Each number is 128 + 24 x the weight over its row's rms, rounded and kept within 0 to 255. Layers, rows and columns count from 0. Numbers have three digits each. The size before them is the row's rms in percent of the matrix's.

# up: layer 2 MLP up, 896x224, rms 0.0632, rows 872-895, columns 112-223
# down: layer 2 MLP down (transposed), 896x224, rms 0.0632, rows 872-895, columns 112-223
up872 097:113148111096146153160163119138124146177111141151125134086099114121139090123116113102123132100171143122117111117178131129097109096100146148138116097081144100140136111092150135129109162155116125128169132108121102089114115118123102084168136163173146121126143144144060123157158147161113135173085140129116151103110115114148133144134163112157
down872 096:105146168122103142146108128103172110075155139122100117139101145122145149109105154154125108168136138163083137144096145123177105140133126114074128121135129159114114118158100094098143107152157111132085107140165187146127110156135164122108095107138132134130161174125131129113069119125081139117110137127138133118135132187143101118070123122126
up873 105:115150120158142120174131150135144106115184131118139117177172128118186136095136113110146137119141123131147116127145133116135125121143121141081172131163083115166111128107106131106126103091107114117143123147121132147107122091116159142142164118132124134142151148162089124147123150170139197138138131100109143140098155121078153130150161086151
down873 099:122138132104125119130141135163142141148140129165152133134091122122076169171128111149132138136147140152077140092111155189136164090095120159178133087118138169115104126184146102127091139155108154153138114129135101099122117137090119094142081058113141159128147122115158155072122129111148151106125124152125166156069082127137140139131139107156
up874 094:135118168140140142156121187121108146117139129119152127137143098165073099141111135142141121119176080134124111137124145133161128151134153114128123167157127150107132155088119124100152102117151147132145152150083125121128123184166149139116121158144106132129106154145124115103130189171076126155152131140079146143110129101125121109159165106130
down874 100:101134154123106125117089107190089135113100141134138109141109109111169106146113151119159106129116133103151118150107138178137166138147128115108121150144105094132138145088164159173109147154086165176154136116131123113143131119133131127130112126131142191155148123126104139130088087084165142141145167114137088133113128173177156113058093146106
up875 097:087126130142076100164124081109122118143047113128093151140126113105127100104121092101142158141146121104109127070140136098130145159178112103084160126118166105131097128129121146111145125107063138142122131100150117105165136152118093082091116116117114098153134167136105168123102112136118149090123129181144157095149121125146121137152124153139
down875 100:123084165115148105123088131141149106137118134127137116091108163135112104123148124134158114156112114190140114098091121148158126160136134141167134094108173137107160153103082100139130138121109138137116141132134127106149145095121127130177154133100129105118125121117070079154156118142087107151141117137120161117144156111158172123133119128103
up876 108:126131111086097136130109157124174105111147164126165132150130128108088155130139128117123160162160122115102130111113114114079092100141104116127138115136152126132137081131150129090137109093121114099133129106114128121122117161110142159076093115117127130113169144136130124164140130137118164129114124143131106161096138148136109142100112160147
down876 078:151131149156175118149151104151118128134112086140092111094117118153135089129162090134126138090114135138096124142125145139161136150127154133119110117106108117102102162143102131152112148162115114133133143129160134103126117098143130111146141155142136143143091108124137147112114119121133129135122120124114138092125118095102154094128162091116
up877 112:080119122085147153137110141133131103124125167100161115111102144150070132102114159158125147094123132146126121147143122113124130148106116085146181129171091140076155177089136091156144115111139103140086135185134124086140193128074112114088089149154152096122169118122104147125152160130140114072130126149188147169110123086125134088149176117147
down877 089:098158100156150106121135149151117167143126104129119170149157148102167135173151123081132134101120156144139149123108088136124152129172140140148102139160175126164113150143130133117145096141076152134131105071113109153137122111150113087126145144122114143116123114159125080149101101110103152171121118113113095134172158102119121171119076157139
up878 102:120103138141122122147135104111136166159146127127123184109167103121121115113121055117140103152150141124061095159179166101096130099148110108100123123110126134143147120134170139121099163148135144120095124127144176116141138130162170161123178115152115141125166122147130136136169165149127149149131099130117118166137084157122154113128091162143
down878 110:138110132147142139097122151156131148132111142157131120137126124098179136134164092097119123126138109120099127115157132153144116135113139076125069115113123110120153167144138165165155153131096091151102100117122135075146113156139120147142104166095094150125142115147145138145133172097122144170130165145148110108160124126144105106119117171148
up879 095:140151162148102164165148143141158146112142139148091146106130145127122116130085105133101159124143124130130131133119110100138138123135142126138128109144119133105129134145125119123134087166098119115120187138118117155156147099152100124097129125140114090114155119128161109151165145120084196144110100128125107130138141113115151179117103102054
down879 088:116100055155185120086126098114095067144135107158151130096088100132115124130187107155182142152136169130146120112160128149143084142122151103151137136116104093153122127151144156115109165098182122136148100135150122141125103131103132137141113138156109140119133125122124136123101103103117089134137119169115121161141121147127132125171163118156
up880 101:114136144125148161146124101086154113126069122160139129145115175112135127117144124176133145149085089088080129148107106121096101183095149120140145162124134127137130117074132154099125107143155124133150133115135120119136129134119115110106110133151107152101158106114073090085165095133141091129138147144125170120132169115130115115122158074164
down880 092:117153163133123098134138126116145144161131128104105141099175131141128121136146137151172130117121192120128094120132125138162112091148115142157140117130133096108092187169127145187126112111122104131152102125099100163121110140131107116127137150156167122147142118173111139162142152145093138129100111147111108136125090148125148153147127150140
up881 109:144125149155157162133174132190143129148116165112126123169171134154137120139114117121129110128137159153096145148124102129112126104130142164114150150151110114144129147117145095131171138122129113130116161122130166117155107145135123153120125136151140095119134114123127123179136105115144119163165192159137125137147129096127150100132127106179
down881 083:145141141091127134118095116089081107149160071133147115128097126103106131141143157153129168125117104104122131126112176112125124126121117108129087113094120136110138136142113128175104114162142155127097127150130097186122163115116118089154144128123152135133105154113138158102133149126119101106093116116128118161133110139121103167158146144098
up882 096:166132084125148148113120068122153163119138090116126118105155099106140173167117102179110139138151136157090126129119124123144121124100105150102131082126138144121153161127122082112133087169116106099172117094168124073127143107136100086136159161139170128091126152123133137107128117137115126176133144128081114150132136152170094123152123149122
down882 095:131097142123134136099110147113142109143107127145106104174135117166039129141134156106127148178122152123170123177155154143139143128158153101148123130166130125160154159177122125133101155090169142147123162091093156135139117128124153112180129132124114135129154104177095133136134154124135141170074098106095104111121142117107158147108111090134
up883 100:131134081110151115147128180132114114178122149140145109166130132181091148113123153136108103143123155134102141171130145065112110157092156107125094112148131116114109086144078119105119115094146158095071112152093117119123166108129122144145134119089161139119124131117125156095139149134100146049126154148102130111143137115119150141085122128122
down883 093:149083149142103150128125093161142137092111106085172121096132207136123117117158134130139116141157116121100146098107139162124137117123115135121125150113107112122152145143131156120157149162130087124130124118124119109163117125094116099117140171132111149151123102115119095122063116129169157167123139118128133117127100111112103093156121135150
up884 097:139090105089145096148145124136147105102136090119071114113134149118146092149120174103098104112141127148114120136085131089155088191130152111124122168154150118159070100104116137111089138141132140139122110143102098138128111130121116110104112140120125150103082117080136069108110152093119116166120151146125146136136148123132114107132149161123
down884 089:119156133154092138160122118106136104141131102125130140147107153106157169113178106138126134122126151157140134117150123150126159119141121114117132101101120117139159149147107082137128138121103077153134111137136139166098130080129106134126118170126124083106142093141147163137164165140102123093134115097135121144104143124147107129113086144130
up885 103:106098145101107138155151116138132116107138115143106110087116141109162119149134149139107162089138151123129127152120197090105088114149156159129188154151168148127144165105131141115090077112150107123085173108178090103131128159134126118101107129139159126097124096094160158106134120143082130115142152139111125102140152115091115126140116155129
down885 114:152186143132136187149158162121156103117148090123135084112162098132122140111132195149129123114123082151110171156157105093116131102125127128147116103127163094153127105132134157134134117096137079109147140102135132149104151151122150123141114131145110098158144113108116110091118085129136156172142171096141117134132142156085123100148121153178
up886 100:137134123120118159141139140116153122131109104110124126162175176143160117093175113129131162126149103135163139086153133126114141132102093119156129130120112101185112158111107185126150137074117107092085099137101112130148114143126110152148106149148126156144129136130101151103147158158171114134119110148141167152164156117128086095123148153181
down886 107:097122179095110123088137141137141161145125133122121099098120136157135158132104124120106151117107100116129137117121137120119084129107146136150142160110126108124086142084112083092169142152135135102154160172136123149157121094115122109113126142128101111086099103136093097149109154139130110100110137134129114147127165134137150125120113090159
up887 101:101125143110107125145190150153143153175111144177115113120120137077158076161155130085147136105119125138106133128140138145098133139115121125138116132174124126165109132110148182080131144162145104093147166137119111145157095086130133084108131106146163122109118120094133099121124161146130132133176138152118166149146121111139171154105120141115
down887 091:148169128168138111097070130111129121098137123101159153128146104139111179127122123157126131137119140149110161149167121098122145126135145129129119149113110143109153119126129104147121145073105156135098097124127124131159163164127146169146123165159115148134128128157137172131138086116159094111095127155138118127136179131137111102149118124115
up888 100:106143139111142143163136127127097160106190162116139094099159152119102175151143143144102132101077116152116118123124129104158121104131081111113124136154116110135157122158114116116099113174144143142168145130130131171108097127118157151077177128159144127158121125124158116151141174126105075114118138091151125089119187109077136113130117170115
down888 093:156162177142139161123111117122156125127128100153173179100128103144130077116112116129119092112168156123117110113126147128114086166095118147135132124158130113130108129137131111126140134160141131136129113136117120127099111163118141145166072112103108102103133091140089148096105119112160135156128182146136128151134101166170168178130140139123
up889 102:107130105143136145118170124168132145114148129093075173091127118136138070143084129122121157118132134146111166079117138097095159119135145156144111116140172135128095115106118132113114161160147097101118118101122102153089146148148118137174147126130125141109137089100170127135094144132104156147136111133117132135117121111105117159145114130125
down889 102:112123125171128147142132115116079127129093132130127144153157130127105117167114139128150143119093158125123121086112119132119108132090152094095150113118102131151140115156119125086165134138129154137110163115147132137176100153187156114130142153140133165114135111113125108158123106132173105141146083108134154117147106122105115120125167187168
up890 097:127139077156139108134134112123111117140118145126140123107131131124131112102114154148132171106143118133120162066119166068118147130154119113142125092096155163123187114155147116129114105173105124098143131165123115156120161142160131095179122146122107152115175118117112144156165119136130116155099097115100121133149151172169119141129138142101
down890 102:098116088130135185108151160124137096082109123154135152106121100078150088180112111165145108138144149071103109103091143111121144140075080109100152114162117121153122089109110120127148112106104130150115152130139111118139143098109129141100108164099125099107173126092117142114138155103098116151131115105102117128135117114121137156115161144167
up891 105:137146145121110108113137126099136126150126131111119157105138150083122127089107077161107116114155090137102094110138164099138161109113161127137147096170135122123127111135169140138111119108102116100105098161131130141110121146122097144096110137166144087178087149136132169124169156117108109059123136111131127129153098183137134138116106142152
down891 090:119158109132135142144169135166110115117109108148149088153148125173132138163143135131123143115133148101139154191128133170127096118166093113127093196110115150170129089108102125092139104141147135138156148051132134111114134130169147113136140130119066126122141088147148130120105116155155136142124176149109094133146165081165130117111133139117
up892 103:136116136076125140147151131062140123089128114131144138127147101118119139165097125174099202106153169153136129137158150107153122128118097111132154128125190151119130067152123094099103109167151160134092154147099129183109145094133068120146129113110146137158189134120171110144123133161127134111145162106116157130115114114166132144146124117148
down892 110:133153111107171120146099170131116111130082128145120138120153124135111124158124100136131120149123144152114162091141130096175126122083138143135120133130171108139128145118148109103108110168141135149120124152111156139117113094138145122158140112126164166138153159142153099126161121141135141095142142118085133158104095061158161116117150096106
up893 094:102136123142129120108183101113133147133135123128155122145132133123130093105124131168172101140108135129087092118091129120145088164163092156126114152156152116126100066129109144142084087146161159092146132125145119140165143165089098128158115144115130106111131128172157130157095131116098152117113135144090155149096153123144130139109107069119
down893 108:152146153131136106077169079134135075100124084074141120158108123124120107144091105097083164113111130147118114111104078118083130141097127137124106124121121120158095139118134126142149118137133135120124141112131169128155068090120124131114146123140116135132139147124155133147055114108144146161161077105138170152148109119113151097126113127098
up894 099:157110094131103135127108091131125171149191177104136160118103172098141149169105086150133189113106130165131103119161137163122139101134128099131143105153144110113100142116074134145133130084136120127126104119123157133098103114130139128098142141118091102144143131144108147116104106115103133152122129106127139145104091140186130128124118147165
down894 112:092109103120109113134142114155113121135113128165148170164135138107148114106101067143129125088162115079115164164097139140135154140163112105135118113104138156155107153080130127145142146149149176133166153119146117142104165158156101136132149167140156125167070127125139149139116122137144151104125137161147116126147135140126125144144128131123
up895 096:132153087121177139156106137133106120139156112175156094184132112156138106134130172167125120131061124174145113134125139063145143117173136118138151096121090100112152125128138104156090125134169136087111162113119120109080117084130119130124107138156196118111115120095118134160126102127139108097130107113103154143113146150146148121129112145160
down895 094:106112131137104093136134122106110124098078109072105129121148125135123176134161098100150098138155139128084144153102117118083141135110131113163146115137115127173137087149160136120161092150102154157107110104144130121114134176143114133104144112150094110163133121153135174066152149161094166127125143109092135125140084138119133088142105112123